Part of a small language model's weights.
Size: 9 layers, width 512, 16 heads of 32, MLP 2048 ReLU, vocabulary 18652, 38.4M parameters.
Architecture: LayerNorm before each block, tied embeddings.
Training: a variant of SOAP for these matrices, 773M tokens, 6013 steps.
Each number is 128 + 32 x the weight over its row's rms, rounded and kept within 0 to 255. Layers, rows and columns count from 0. Numbers have three digits each. The size before them is the row's rms in percent of the matrix's.

# layer 2 MLP up, 2048x512, rms 0.0333, rows 1250-1356, columns 128-191
105:059113135080144101135096079129161186158136155079140098140099130135132125174143170170172124098146134117155141122132074160065148115114106111124118137170139110164060129133181143101175194145116104
028:065132124088132185063128122149073146078155089172095113114124153105119122135076043189101078184120121138106175132118174123113160099147092061076148041128085133161128111152180101159111134115137162
119:139111186127111119097188098090061176139178132105176081114108136118120163083146162098158141176109155100144124155193098137133119118086134142224192164125132133142089164090099153108130092132114147
087:101140180112178088120116105126102171138079143172120103126108111111128100163155130123191141150207111106119159173174130124141092147159111133144144103198131153162127113116130118092120192100098193
114:119158090174120199129144160132108098112117132174148127135087191128100147150145170141171144109136073093186214141149125176183101139165087098170095110134173087157154107132102143097143116116081134
056:146123089135137193088138116060098127149191177164156090185200112123134128155103139112125128163123128095113119118138198095161109125134141116120070126130146103149125110174128138101111062072155120
108:143121150156087156119216120174148177128162188149139183107093111119146141119154140075114132151141148140096120163096129076093120165113105181191138122090064135144096119165086089150131122125102110
117:122096146163132092206133181118135148110114100099090182166167118136177140106102125125146150142148101118104111099162144133124124109118149098150153107174161141156125192127101061125071090121145140
113:162139131095195130145168138099094156150148108139082143146099149133108103152092148098061126119139094134112145126125180134130127124167134122087097139073129065109096182149108133102088098097132125
097:130121123125157171151154202044092152185097110184153179124117061136149117106050036123082108157163140180097186093091165089109075143139129145132123071130115181066092151151102136128123070130134084
036:156132149123122107153182105129143101149148095173128167208134163137163146054130187114157122159164095100173107084127159135129111092135150149118100176100091156173112173095130106098153123092148174
084:100088138126101136092096126147169144135107143150179112115141163133105149153130128117076134134155062093089088139186102096086094170151141122163070144168117227089140155102189096144159058180116136
100:137147128111161151112134156135097149140135119155166171142079114140127116169140153101140107152137119101160096138162068092103110189040119138162181128091104116179117101109071099109091149075106182
101:149140135101126087092124134134086114166124131094162123134139185128114088096097111104132080140143134087054095139125101150144100053150176177147078112104095121143132101117124104110109147121101107
096:133159148151107084141103078145115131128079113102058165109120182141179116061126170119110105191152159129116070141133212097188102153171064165124113152109111119121157135153096154108141183149126172
106:129090133152102119174087095141147148104125127144237110113114142044104166108107145115099110066161150097127118152090112082102122130087070149140103140094155124118101139091130169090217070123169102
107:133115112117111166122114172148159168134151112078132089127153157190103147134160136132066090098152133142109182115115150160133150103090153133104151059127172127221101102121151119070102149167113089
098:131100092190114056108111070173139171086135182139078134168154121160149158112135130139123113114151152060177096131154104134137103067148160074147175110085069174100124112123112093051147144081116105
102:141140130091106159124084144114084132157196128172143140114116099173083156116147120144025148156112063080089113079174063145128096138085105147116111129099154127156130142104096139126121151140095171
102:137148151052140146151115125159154117133136133145136128122143136187143145147135119097129133134137073065111083121096153098096128109143063130138065114128122152079127156134177174104118124126126127
105:117112125155135133077117138142108119130117121141107186119181168079102113122148085121094036177149068132135115158140137103133121143110188136126160145114108138065208101126167067134155107125130220
107:145162149128102166136147176149098110168128105184144161120159156105137140055094117129085168138143132125142123168145141137162098154116110137126079125151180156118113138145070113116064149089106158
120:112182120200060100120101152065146159184120093106173157144091143122086138086157089155133170076175086165118101110150086131108113130112082131169115174135180128079143155147091145161119157093134127
110:035100129122140115078112091172089111130096143150135087140165074112143162096167136104087102126166115116072185124148074108144118158189137113158172108177132170126078117163117074165083107121201121
085:152153149172117133143102098167103087183102112153085187157096199100129178141138163197111193135123115102153070156197127150171141154121131152157134132156135117087115146172125124138137114134137151
094:120130150127098081104134154172190148087117054151121180142137154139100144099174173157105165131159096114153142132139129086127077120131135124157155117080116141201135148147129100171184148116180081
093:134134112127105126172143131133040108104115209155098132151092120116146128137136137099102189102147112158126151156126116091142155088157165094082099106051133155139178031158153112119133137102149134
121:137057152100109066120149125146131205120101201129129126166178144127119179121086062149178131119097127207208146103127099145171146188099148149112080101132117168119073080133109127126085187096136109
096:131109134112080098158163139141160120078041092085156097115101115127107120146064146158113116090181111098145098106139073084150092154127090131168146123113047088099126130155089137183129055168191122
100:116118095154102072138163103140126129137089105078127121114127133102124167147072165208077130148144105114049123159096158121111102109152153138093150154120155156176036165089113195160083181170132163
092:127072098078110120073118122078109128172165148138171171104086197156086081177124142150111155154131134114156134133115121172076091140144172123167092123065174070114179145137143156128158134117122106
110:136167114081067118067183124119209120135138134165116136123139145065105068137083134104121147144158102143114171109098159130145101120119152091139108075110138127178098114127148155094139104140143125
109:142079126132140077107071174102159127130124164114129129141115097161117142091105118160154138121183161141111152122132162151137126121110081099127154143166157150138165149165144108139153135122168101
085:156086092154144085115118139078189108155141132166090158130135115208040062084100149128207136103148162148125168160149101085115102154201088170076103063141138143120179137168165133114126114096103119
100:141139137175087129074090173125178115100143161134140138149189118170122149151080111192134192071114114175124184135151119083147095063165097147123156137138152147118128138127131140124117140162119162
108:112093100217182118124133142140118130123156255131125137221132167114066165115131143119095122093087096102107149167073132112066173108098188123100158138107083154160157069091098180168131099167162111
063:117148159092147141129160150156182156180196106133107143125104109076085157127101097100121039120129123106156114123133088084125067124130144136192112123136147092163124134084124075139111153144150072
101:166041121124149089157127153145112149101126152142173117123125053134100165085081183122119125130131090101128094140098150112114159159101120105175165146132090157138104104081131155122087184165128132
093:167162133111093091080128154111157115098165147117150176128160077156117100132112180172162161174090099171140125117154171108111107145119151128151127160141131160087190091105163067129142161155134100
101:118190137133079115134151050046159160155083141113098138160083118179141142140133145138143084100143139156130092118161127087095147088100071140112087128105095175178052124121128122085104187136092142
101:148148160136071082132166076115145148115062148115086091123123121154091126081163149150115153147135139113120099126137106159132118134135087110141173099101134091104134152122142164100175143149119182
106:147135157150117161161128142086186113124121166146112204140118169141110110152126155152116140173136106090158177123123134101125085130130129119164144073108131136070148159115128066124064151111113165
104:145128121097161091114150123154132137197198117142137157129093168118153147120120162130104191124183125158163093123138118103138125113153151109104150120125096058038118116140098083164065089123106088
098:120108053163105156145093202170149140098144171099106148177119061167171175139086121154054123133129089073075128110163123136151159147109163148122036137141102143156127124180112116108101141184024122
093:049073105120151203129103110121098174173080196135135126093135100135133167180145160199146151125158115119149187094096145127173116184112122099171073136169129135148156110128161112137111117133102139
111:177142139115054128131093134168083091099115114126152142080151127153168129087139139114101134147126113109090147113157168166147105157181118152171141127093138105133096098069121114148124154121148073
111:124149052089121115108131118113131158141126103121091154181111113129142185095089083112075088147124092120107111180163079241103171121163099169131124121093168153128059115143127156154193112129137102
080:180125111131151107154115134167177184134068098122147137106079181110116185115164134155151119137149097124105180137070116073187156193148132119096159127179106108081135212148122108123119154113136171
131:131069130124096146145043114076122131138112121201091180146054166156121189119157093109126135169108141097129085155062131124142159109110132171053195053067183119071113171136177157103165126110157164
099:142076135143209161142120144106091140123163109083163160140124146108140118137091078110107128113152148111079185125129122113068035122148132125159123087137142069133064138105088071116105192161132118
102:125063098075162167121093064202100088128150091141103155153147194124104179069179066134110120128106123126128135149118142131126162100150104146168154204154178146130151078175111163166089151106146097
099:208165120146071138100179133193137118107103172094129092119118124138122155112178223161127130157100146111158131061095109088105104056088157146119110062183134184114088137140194122136072097185104142
109:081153082159149070110106175150135147103102121126135103111108077119177141168118068148133125113175166091105152136109147113096142095125143178116131060132169177151158160074156188140160087180129106
101:154114098114081093146055081119151114146118129145168088148103184149175156109116105145139155164134146132117090177134140087089158125101142083080112132125147116172156138112075168139146121097122060
114:117049087138145128163085082162148105105038166106122146076104163149143157119144130133123077179142110162086137136121097149105106087131143119153126112121135126168146101128084151092105138097139122
099:121145191092159144125116075141111098195109165119155082146146111129167075108108069140127103135113148143120163091152198132098111109158063154111155118156144111097154124160128130172138097144145136
103:196128108102100106180142155117134132130150094134070119190080184153050119125146181176065131151182104152145149092108185113162133106120063180108127081137146151072127105121108128142108117089123141
092:161185154085056145097095153109127103144056099151129157107115131107111171121167198112131162163142152150127064122087135138108131137165085137154080101134084139131113123158164092063079152080115110
117:117106119148154107127133202138103160071105147101067104119132178185092088182125145158148104145113153110157158143111102106145064108088165172123106102124168132087109131157106117136107106108133116
104:142130151095126062148122127119087196121141121143134100170129098120117160146157166151121130134177166080157145146100104129127174146146108135142088163114125127174139126113130148147172029223153151
099:155099113121154048104037151086106177118091094124127132107109173181134097087170077125184176092134110191105137140183109131147159112141168136114155126118102165184116106122168191152099150160134084
100:187100128111110151098163192172128188121142140113101142138183105095098113111109140095131156137135131120094164102167153159144073155104115116092161128120149084074108128096083131104065117100137144
112:080080140113137089038146164173141157121081158159154120124169103139170175051135104150109091179133093092141120128072096161094166166146075131182104147178098120135167161113129153114151119098108161
113:077123140093083139138192144108151065102211150051113133151074114145089108134090194132124134114134093082107066127078178116113107087074139087143114140168042170132096110113119117109155123136149166
099:151128166116105138155126119100131097086160181147165089149081102117098135161140120117183161164120130133075174165128121121076090119129128109092117184124108122129120128158115113148194102181125057
110:176137099135169177126066152160153120137133165129098140111191090153112167114124199181156070117157116102133216124157128140176099164117159106128092091140138144164171158134146150113149130071162159
114:131103121128150172126129102125099122132140163098124152137155116084127097165067099209087166203113151132130126231126147125159097103117128120142173125085105119107121135074075106108122053075068161
055:122169093136120128133071110097068096085150136160080110128161127084088124166135137096130148150088198154173096081136156137145124140135151138095097128087144124134112109094079169114069080190108048
096:082100109083141100133186222156086102131109163162080153122140151131152203135090148098134135113155126180110144100153133091114112134135134150148091127133148136095125129089106168121156108079153119
083:172111092106149112152124099126121209150056122144209139136131069142095079105061120067135154095160127116090065153103109112114059141164141099163105121138148154140169166177172125113100159118096150
086:129091178183132111152130136137185078106150142121150126127165128136174173110092121105105189115139077092132162150129086137128084076138163113167142162132084129122092130059103116120158158109124177
144:144171203156113115137096130178128147108160142135097077122149165131158117156090146091116179176133049119085170143119122128111139153171126106132068129115146140125142121134129107092071139158155112
104:106111121125174081112073140168172188114088153129076131159147100057102072120083130135110053142096151140133086105095096165200130122117149107144123116084085090118097110135147064083036074130096119
111:114132163116169113167097132188121082131086104100151151114146159113129158159106182104117182142128126099174167153119123098145087094189116188136143112168133123128097135143141113059117162144140113
102:099134089132122137124119106146063144145118114123144079124175190133134147110131134096104159143173171136135117166144150115164125089145146124128169140164124125124127174123159076153166092149128156
081:198153134113131117112122116111135139117125104161168117069144170054122125208157100120116137106197119099089197104147133132135117075116108117099158103148127108173167146139158147103117134121154145
112:098079155115151125150159112094141080110171213144144141170148139120147095098178135051141154130152099126150120160143136116143103034176116151095114153093158160083146138143145177101150103152139107
107:136087151123106102151170114134156149144111147073097145134113166102137144147122127140175155129145067130126133052187100102139123122112134126127131124191115114157168146091078190099115083174130100
093:102125112131096113168128158185117103112144167118137080089088122164179114138109144132125127125187132133151126086152112198132086119103106131182078105153099168149163115144117161104095083103128143
099:100115126108130169141145106128042110126109131089139128088073128112187105149091161152133092127188174123090088155077064045090092121152163095121149104126135144136117128136055158189163116140148139
100:109128150086134106134138111181110126180077159075159117138133055130141103135141171131111090148136171207128105149136074139160051108137133110140161086133094157137087194215090108190149170114144114
110:122136151153087114100123162105121113100069151149139087116111091090144178136108107164125111132097137079124101114185120132098150176115177075069107136102131176128169233103132113118145133137112041
119:077079155133134034084157142115124067122159134158145119190120166179155170099115126146139140161112041141172104095119151073100113062080156097164127137144111083155112184120123136134054112155134188
106:101113031117138110134163132149129126116197167134106126130105127163100183110182126136154131134107093147108136162135120108139083092125111134132091156138095135165143163136162166145131156108128102
095:150086113118127145069105132089172083144089139180132106116101159164152082103155129119109095161124085147133117132109145105086165087148168171141126080190159116122143134197133139097097105105087113
107:139108171089133119130158133127149091089167128188110153150103155182150117125104113137089132146153127181166113184121157116125068125119115184069182147135102108115077116107166177137111161147095126
063:086124161111164119130127105103180112183150088109092056161146125098160117139121138136124111155113109168119112133125078110065154105142069094130082182115053092128156106137110036201105124142100122
104:148129109114121130137155103189111082133158143112159129201180180159107178144112200139230072119094164164094101085123178127143102095122096176154109196123124141133139165161141169118139123079093144
052:085159163174079096116141069076121120182148142129099101108153130176113150148183110097112048149202125070126150118123085118141138129146145086160094113097095063104106102210119120141095186105168169
085:092150134100105162167129108107174090180101149123031099141149172145128145123134102122092101103149065118102154111088082144114109142126130069081176087164086147156102150162076085131087108106131115
097:126133145092109153121148128133143104110116093173089128122144103103143121172090158067117122084168116142194131117155155146161136176123122089117076117128119100135152132079086105126103153117118139
123:136140036123131117121107149142138127174141110123153124117132147130138134079140114094076066130129128106145130114113179124122158138097163108156133205153167121091185176139118103145063133149135069
091:113130169092137116142082141086146143114085109169146177087160143075156151147132160130144093121121103102058107116118124129088119133139153147058132157114125116106106099081163041135128128199171106
092:114165128107113171110160139230108120191113153083131125065107166123121118084121168147127093085103107114132081129101133156147158164127122114132101139090190136114085139161164101086075081105122123
095:114159023161050119203101093161114130087134153090200103102135105108127117137156090136188132125132185107086132123137139126112072103134106137080156126121176050111154140191112101130101131123144107
105:109159097138125109145134149181133087145123110177109151090158132137099086142132139137122075086189149168120109104119138103153124142111141140096109108127140162166149077103137140129162113179142136
102:156124147149179147166165137042144111091134116141165146088109129104131122164140105131129093145149091131128128128127092162158180122125142142083121068103162101131151108205082138149187156113072110
086:150167164156124161121116108121039187135079145076116091145119145135117172148056127122082123143176127074131144106107091126158119188157152184102125081131139094136154163101097146127216107110096121
105:147070114135037125130074091127200089096151172190106141156134127077137140071156139117166118148114176144140135140132179136134110134146173093078114169114113067178123073118032082169118108157131124
107:143107146110120182125131136115092139133110086138141212119100116118152153112087088129086131123107089057143122080140120173127126152122114120126132144132170123116157080177162151100104127140142112
094:082093114180107117138097113071124084136137136132184155148175072099128127117098131162166148110181120116124099123095173067110101104191174130172126078141165116119096122133154160153148127052174115
111:150151096174131108098155119143093118112123103118107159164149147095178095152090105142121087148106140120075059155120126061169106093145114142149115099123161143191101084058138141130160120116119136
124:165136125142150146169139118133177120075137160149172131163109173113143134119167100155202113153118136079143106106103092054145207158135126076122174150164154089146090156092127152105089110117165150
099:187145102161132088112153145111080198170102063177092118126147117106210144064098106135108173130135151197093084169054174163141121087122156152120155127125191174123192113146156149120098125094150132
080:082112047200165082122147137151139065094137159095150137140133147163103129137077136113202124147200139194104117128168134190102125111167122107081107139155135140140146123158165122163096105116097171
103:130087113095186096128078120131100074161089088178132089131160184113114115051107132110130162155104107069129125129061155178084139130116144057127110075173133120093133156166162138145104109114135196
106:160112137125185088129155118085064133127092112083093179108189082137142122083067110140142137104155152161132153120123133118056113076106084138123120131160147148133106167137114136125142110117134091
# layer 2 MLP down (transposed), 2048x512, rms 0.0333, rows 1250-1356, columns 128-191
110:145146080092147096133143163133068087140074161165193118170107155101190165195108095103107092133145168090148142121101128120121095150136113093186171066131124136139116059128170149188138127081158130
035:092135090148092137110115164099110159143131125154193117113085137130117123146120136167111088114130097123134097125150105105214154092123128182111131099117162207101123101160090203088133125114181115
114:197126090133135130125121116139094139141083079105110117073083110135132127118139145027164174109107107148192158109132102154136146145108060115160166128118072141159122128136110147081120127090120064
092:136114160091108114127102128111145108157090078114093132150099150126091116154065136112079123120140132134093179145111157180187100115116117178123170120143111135160162179079154165144089133163177129
116:207050189091121081156128126174115154146093122129097129128207098160118117086132171134128127167088152161129065079189115166143155154108176178095134053105162159165157118104137099127121123144082115
054:143178147146168078095112102144142146155153089167101105094092101131168190151131108129145115144142137110129153152120120162114073200138111158133144111154108117155103100162080138179180106069091113
097:162110127159167102173116102136169127175130084204193072190100125163186087071068117085108129083111146065154188081132111159178134173096097151129108115150122119067158137110141127083104154129123123
115:141085175105143159118189138128101095083218131154057150148067073123116171106082107100101173108106132139071057155171145197099178073156094089120114149162180131142086117145126190188138119106119114
116:108159115091142173128157134157100114137121167157119151102119087145107159133103126102145153099108156090103126193128124134058129206079170078106131113088158138035185136174151143138084126132082098
089:181134133173048175119101153117169105139129153061104097153113118158134140196129144175156140131116100160147125173167107166111138087147110105195153108137199130184152128175165076115096129129129102
044:145104128137121094122128120049144114107103136114132170092113149124143097116120081124153145152157070177162157138121124152102052094133113100100129120126099113182140095090088159139133118126120104
073:159125161124103101115117118139109115121130177105147170047137110117141085101206101148163093098133133130107134099117175053084101109163177168130206067149076196145103103148142143141097141084138158
107:138128106085109100082165137114143081054122158123123154170162140142090120152132180136117199068192132142161139192184109090142126107190136157061153145140099157128108117106188195119102184188140155
104:147130134140094140096226127192138162115139163105111137127092138169115145216090136139178125171144162190179125150124103131152117114137079157165114135145119096129061112119147129133100076132074131
114:125122149167173117108123079078142127085124134146130167108166127152086173093165114138151149077090106130112070178186138098087118121116205095091152092108069080141133138147162124143102082121184159
102:106139125098114095081130182087103167107111114166112111122139162179079189136151113140111101143164085150131128092140131179131168108075143130145184150101106073147147150118111120132064092107103136
099:122160157132106035123123160089121154134102117135146115155105123179055113166101115105163202133103201069112147118080121169109146142133127178127113149181105082169098128111161122163090082169099082
099:084215092142098107105163173122146108076134165141145126111051114128106089109166112138087107129164141085132148113178078094155120113149099144085103129088103140116109110142106092117206176104139158
106:079072134136122122140079158110112106119144076097156136126148106099152159224116080174164122185115133061098109141145110128143100118145129147094102117113173120095086123077110144103105212078144075
102:102168100071119162111188073158110123126122118186112117149148115091103192105101143127147131129130122163122147182125124122154090072176050145068127166145158138084151135103118119152118080089108142
107:198157081116073135092129142119088147108115127129137120053201139159131149116101107107188131139070103145132099158149148135106145137107087083123139095188109116111138057170146133070082122064120086
100:065117139116140143150154116150143139136157142129211144133179159140110182153124125126103195102132127117098101151091148125090181209109155160110135132122187172070135128082110117112132125124108080
121:119084134147078109104094152086109132134057203132118135078107134129094170173104133114154191125144121080092099096193141109123119144074112118184167129107116121118070107075124086146145184089108131
108:148136100141144138132160156121113166115133201123082137093080073096150120136174109100104129097062138149124129167172148142164189135108140135150099131120113188176157021104099145118181121118166139
089:128127166094175126114150101178203106124124114109137165108184071114129148121127101162120124042143161160129152156196187202145114165153150105106134221118171116143144112111137120129121168129108141
085:153170093106136179163123119013121107170102131092120153136126100161110115111092145123124092147123073082141159105188078142134133153151175140111094063147131176125127156113144156143134153183135107
084:056177143161125112097137126107123144094097123085162139108125144159149083107119089155121100104118134102159170123102143061219099101119059121122175185112110150196128166077164140120080136157148129
114:103187142133136147157151097113035135149119102121150119115161126149118162177107130164170070134178205133137091061080159149159077095129123145133122168146135069073089165085098148078099119071077122
091:169121099157132138119075073128108088177158143076109093164126107142133127115202113126107167168130135174107077107186156133160111114160178192160098125156151170155153132105108143095151123123123125
098:151098180076090111130107091091174143162155120090106125079127174120124171157155101122158147107152138122113115121190147164092137135114140109092155104166064157176139065098152118126093102127126118
092:146098109120149095137138222031182122116129095184156152084095161072147112124110147155121161035178130131120046185153136096103118142154036116100157100094115169117127157117048129108122102133094147
115:110107062120121147129145110093139182133153157116198077133094103152106105090199139151211166124122129142114139140144131159140170124134087184113132117106118140152177151129049137148121138055113098
109:090118142149130158128102102124132119138117155103079136121089094148155162130121188103155144105102164121111150130133157094101129157146126178116099081136131102158126157158105103095095100096171117
077:121081135122141155136129144121112163138130144125176146108118112094113149178150108132078116120119140144120061175120144137201184160088149074137080041120100163166122130150153146085169101134070169
105:123085143092109115105170098146177100140122124146106152096109104097108163096162062142157128163133064137112112121141112141133187170120115117065100123090103162157102110173107179086126127136110100
102:096099088161131138110077118102109147106104175121160156109174111121154113089149127129103141130060151178098117099098089146094123143093112104119126077103104141103101128104104120145139114138200136
052:163140156123127048076165093147172146149111097191191151122148117125129126125046152111161137053137095102099118177172148129089134121108126115127149110169127180111195108154129108148151216105151154
103:145162171118110145149138069111135131178138133139091126098123156094082145133193107165120155113097135093123108128101161119128131096164146090142100147081120194161142022145173092136094098076174173
091:132071139100162095179163122133094155179119089078107160119142129101151132138097118134062068089085216159166139138183129126140198107117154176165121141155100132164112189119126170105115157178140141
099:145117185137091160089088166144126112110099159114058125096153103171121150123124109114153115181151072160108178178145111130172118121176159123110107121082091147107123107149107123140119107110102098
106:085079176180145137122174150116133072142122108148150079101093093135110072080117072152128129174028083145096185138126140155112100176133109174161156124189060144112127111083130166129097118095182074
106:122151121125104125155136078086153112149115150110098128099115081078091131117131134110145134122164102095158079078129121128069136185167147128123161081096109194142123168125155157104139151166183104
112:180076163083091118087178144118129099112090119086146121132141123090086116099130106143144100105093188100100099141096163124097172115040142128153183175173157173174075131160104109106189112123114077
095:097156160152134129101112141142099112179069088165139084023156144109074063106162108139122160084115136151093140158118138099148133078201150132131156162113123107127122176163166204160148098067137133
089:158154147116087096140166138101091074155118151135120103127144135105117139136105125060131077134129196128148086091140139103125158130130087152142122096119110080166139115143078186100128130110102128
118:119104095098123175173151118046115099099226168145112164165184106058086161133138130135099116131137115166154095143120125115139181140163119049104156107160060119123173109135158151075139120108116159
110:107179132147149124064179116129118163106129167095131179164117126167098132147122165136083120119138128142124140127141123142094133158142154120079157086079121180089076108156092152102135102090151128
082:170130122102120127141085139145194117113143085182180096113128117143169149117204110073110089132108129154171109158142110081134127122122098109113048078124115147187061138167128180110103148124181128
125:158095154150067135138105137145105146134105154140107161165121155159114136154150129219131096103146095130096066125113102130160092171081114167116150159144127102159107158137131180135135094125097136
101:099166091140131139189107090151075132086162171122193074162186178135147062131110114145149097100136139136134163095164137124113134083102132104104125120158096139136097172099136172096133096127141098
107:162085155121159163198152091103154209094160067137133150100101121126137091160104108101154083170118123177106160167106100139098148146125134147113135099077111106097111165129113116115139107143071147
107:144066179141140124134080122129153135134134102125099127203122139094182138110123142106116107118150103123110124131057125097079139143079118112151086014095154136112174065095128143181102112094157142
119:130168172093094100136124167073150084156120146186085104084136165091174133150112105118134028118149150091104139137129094155139117165097129110144157134147133077125088120095121135123126119090120054
096:154193150125116070114105109101106139133132097098142170116135177109149136118163125125102119079053021104122151132063141096122117114100142102094106157093135138130133137145130152087102112128138086
118:135144192140110092111136067144097112102135066124146126078122122176126163121135153118073144064151187170143070141078096126090114108151156068094205151102112120135128140153085072124113143102149142
088:159106148086116062153179161150150138149093154116155108114081101152044176143106155108152168128134151172142101145137125132141119180160189134116138135121148185149125119141132170095114101213121145
113:151158125105133152124148068108148141139161145122110131107120129066131132165127120156157128121142152089138184116100150143133113116126099097178080123132134126097104126143134188138168120114124116
090:129111093122180173084116123085190078110105150141190139078089159142208157103135108133051084110220162179226164150163101082143140096097105124157103149091142125131155164066155174148105110100110162
110:070130105101131111157100154096123145118134138066162117134114163122206127133094159159169119147155149125178108128146122113153115131155152127147068125101143130129099125094142141116116124137137110
103:086165147086148151123141111107148141082176105159153210179135063084114157114088165192115161104138112138146115098192146145127085133187097113209152143163123094124118203063168109159103075146152128
096:135116096157151134151195092128147129195168111169158138115157108169116148163078126160161105131149089130122165116132131065162123164106147158102082132126118140128183127156085116140120128153147144
103:059116078169105090145085135107120117096128108121133081165095142155106128176151048129127165135126111136146181184144131184113094096119156135178183095118114129091129160121142157140170165149137146
108:115114179132136123142126175082092174128118151107126098149095082124092158174106107101126068138114128119127144167153157090134152219160112145086168097108150151128146133126128077198101147077164075
115:124096175142137180110111132077147074173137149121152174140106176128115100145065134139168119130163105141095129126110133107102063139150119105099141174137178085108129101127116149155112102163123186
100:130154150162174134132156153159156198141198071112115134147162141121132100156164110087095186154085099114087112116130169127106128135151126084063193112199087141121089138093126172107121125124086148
101:166127134079142096139105076087111129168093150145141198129086167116122197136178170143118120181139168139142137089111154164159175172142081165125085131147120063143172124101120107187138127192151177
121:135160086138106090104181192131099120093150149091116110062065165109077135064146083124147133138162162127205180113124098152078100135120161103081165166123086106080169107099081126152094113118149149
059:108085109142104202128141140123138107113131148140152142079113143063158156092173143132161183061088110109105079081120092131076136182122123118098114127125085098101162080154127150141099168127165175
096:167183090152149089053065165165102136120155151093186034105139107155151102077164099107096124151173137080144125119127193121127069162108130108145117169105078125173175151115123155146146129106173104
090:059124155060118121131131146153133170117218077071121119136105181192138159172197122124133190154166159108107140098142161101101140089119129129180157161111161150097114101086101115066081108126120166
073:130149156106167128064143213146127132123094120100109080104153118171164093168195104122143137111197139086140094119101122151124153143090126125156129157095153181158126122082152071143152103068098113
151:141198121108107112157195172113138177194111158156065096176140153091160169124129106154141094085096174118191039116137129119133072129141081167153120101134127083129132195191176143125158125126102165
107:128131130108088123093164161106160201107128186127078125138151103155057186215053060116068182183213125078140191167150131149147133057122142088141134171120159137125141112115111062124127104172113163
110:092124140186098134151065092147145152097098163143124079064128084079153095115132089113123166099187140160126110187111154105164105111153118153129114141086100182140143101093148089147149103131100112
107:139103142103193151159123166096193114093128151195073124160195161129164133128111133147142099116131098135110132159105114166170104097149161175151151125101143126134179101125077112173127109142107123
070:151065132143111120134135098118112115152152171128162120152121086113104138106114115123079154118122109143083098107146155135111116128113148161121215138144085152121147080138119144159135174101085136
112:137116125130129129075114171157125121185098127121129151087099110130109192121171127139149142127160135146099162131087076103128041123148187132146126155167148144125115133131119052147124092107123118
111:096134111157207134103089158134155178108132156071204124113170053125204150151103110138180121148134079154121060145112136133145064135169081119126123088155170108114104125192106077141123086115171113
091:116163120110148112122103170117090124143120134136161130150148159116150124188161150169185123136115113147083090147134181127151147151063157157147165169121109088160121117169123092098129109093126143
093:102168107222150062144123086089157119119125098109126060150192070129097107136163138137059183178099144115144087096137169177161132080094125147127127116118104121105139141087124093102091109118100098
104:157091191112124180152095122051142149140143128129144142105094120154085064150051203143107143096135159124151066085107129140118168115048162132143142180116107110130111121149162146084067108178141137
107:168139141145151119163119118061161088107138126086140156117171128047100125144102179112154085146112155118137112123135115133154173143197117110136113132110158092134071113071093165147147119092142144
118:097134114157193145111117099165120110123125098130168171166151052130135133073113150136171102080124096141076155121134129132197115110072147109163135162165119143100125134141113122135140207162088149
112:087089119107084084124093200153115167132106080171102080145144122090175066040156095144119162093102121154152140124166139183079121095108136151095151096134115130174147142088123129140127154124164142
087:135105120122153148094148126128150204169094144148133150176104097103146127102165203116119129106076154131139173159135084087179097136108076197041114132105127131150170119109136108089137113147142126
105:133084186153118137137122157156095092136184130147157086185093144162125182082140162143122068214142116128161112211155110143128106159156218114191114157111125117133170127129051154090104140139101103
061:155132092170113105153116115145092149179152083173080153068182169052174115145129199189116093097105150106107141138145162161101164179157144094182116121093172097109111120133107137094141085104118117
105:089166147160101070071092108121122080131150152135158119153158135111177041146131157128094194103122135127096084126114168120104199148140119121118107151102117132088183152121128121106085170128167151
051:169114148146127155063149107120161128122061126127175132185158096176137123083149103125159137129088140093064129173108107208134129091125090146111168136069141145166095139099104159137152118148081158
090:143141077153085092128081163121136087159130145098084181093121139233116150139139128136082115079071141158116171207120167128207099081136185109106172111143122115140147097110129113130170139139158089
100:117101150164115154138195110147123198180175167096104140125122147148118124119155116104077145179150127131153060112088150135159090106081116073124123134148061107123148073131146149064076076126178090
131:103150113144212111113106126099126138118148057139170131107087113153190079087122154106166117139157104146135131207105115133114130095123068142107124129147081105132095092110128114167115159128119135
084:150113160139127115135146082148112134175127146121111055166159125167138133153095103145113157158155181171175145148061142114168130174113116136182116113164123191158136158118124123102148125086153115
078:180143126124120099116119102139145140171145127142138118045120131132124138106089177071123202095142099111153156156073163134086105158132136120139165107086124108119151103121140092129142100137116109
091:151182151121115111166099145094124176164077098141137171122111127121136113081107156156167139134135154112138089165127143150107092127086178097160125102128162129097161211128179124109180134116114073
099:127146121187159177109128104134137152184138124140155109167158071185140175106119105181107113145110113171153112153159134127155121128170080150163102120230103160142117123096114130102164095093037122
104:097150098170105093137173131121083150113144056110184139137124150123156153066123159109122149083164147127121080139139106121098131085135127191151138166141104132139120096142108153154131121124150144
076:144123128163084113127130140145152092126125101064165199113152138129166157130139152133092128140125089071132204139149174122159137113164130105073069115159120182149138123178118114142096130117024117
092:189149129126144159087080155151154120076127153103137083099082143131128161129089151150115081107127113103137154155138094168134111133160210150104090102064110148140162053137148110121112128147127172
103:093170130111096084105064077138048137112113080161139183097160144154067161120089088107155135131115133144119088077097081073121110091163160084124120128140115135117127172164080142138122199137145157
095:127143132108101121132176178149136154101132103079086174209150160109138083138129134124075110114099125159162141098132114177126152114142093177104119108141174097141179098110104076114085083154124132
105:129154191044089092126102110116117125075120138118146114102111094096107080162125147138133150091149134121137114125135124125054113168095142173104093105130177146101067110075155168133137108094113092
105:177121079143166157185117134125128147064126173127128165172130227179143120144115108152136130092152157101162111122121124065150145149134112098105188144145168147143151173098105066101095144135155146
114:189045069150101080072139139184079123128154078080130094140162125146120154099099180124165092134134103121164134138130079115120113147130081206090091124098147131138115098061082088170154133150157109
075:152138150112140138098127198113148114186116138106154155116128146089154111116136085156091170112166112134105166122124137092165129130141154132146187092083162154182119142190100156094098121159162177
094:124091103110159130090148121142137093142126117135166134173102126141094124144139149113112128164103098164123102141125117099109173138095150080124102074083097093078165127140090103104135175133116125
109:146102093158154114109058139097102129129129111159140174118176160119047130158119115155088157125131104179105130106117129143167174121159137137156073115165154103061134167173088144125160089127123128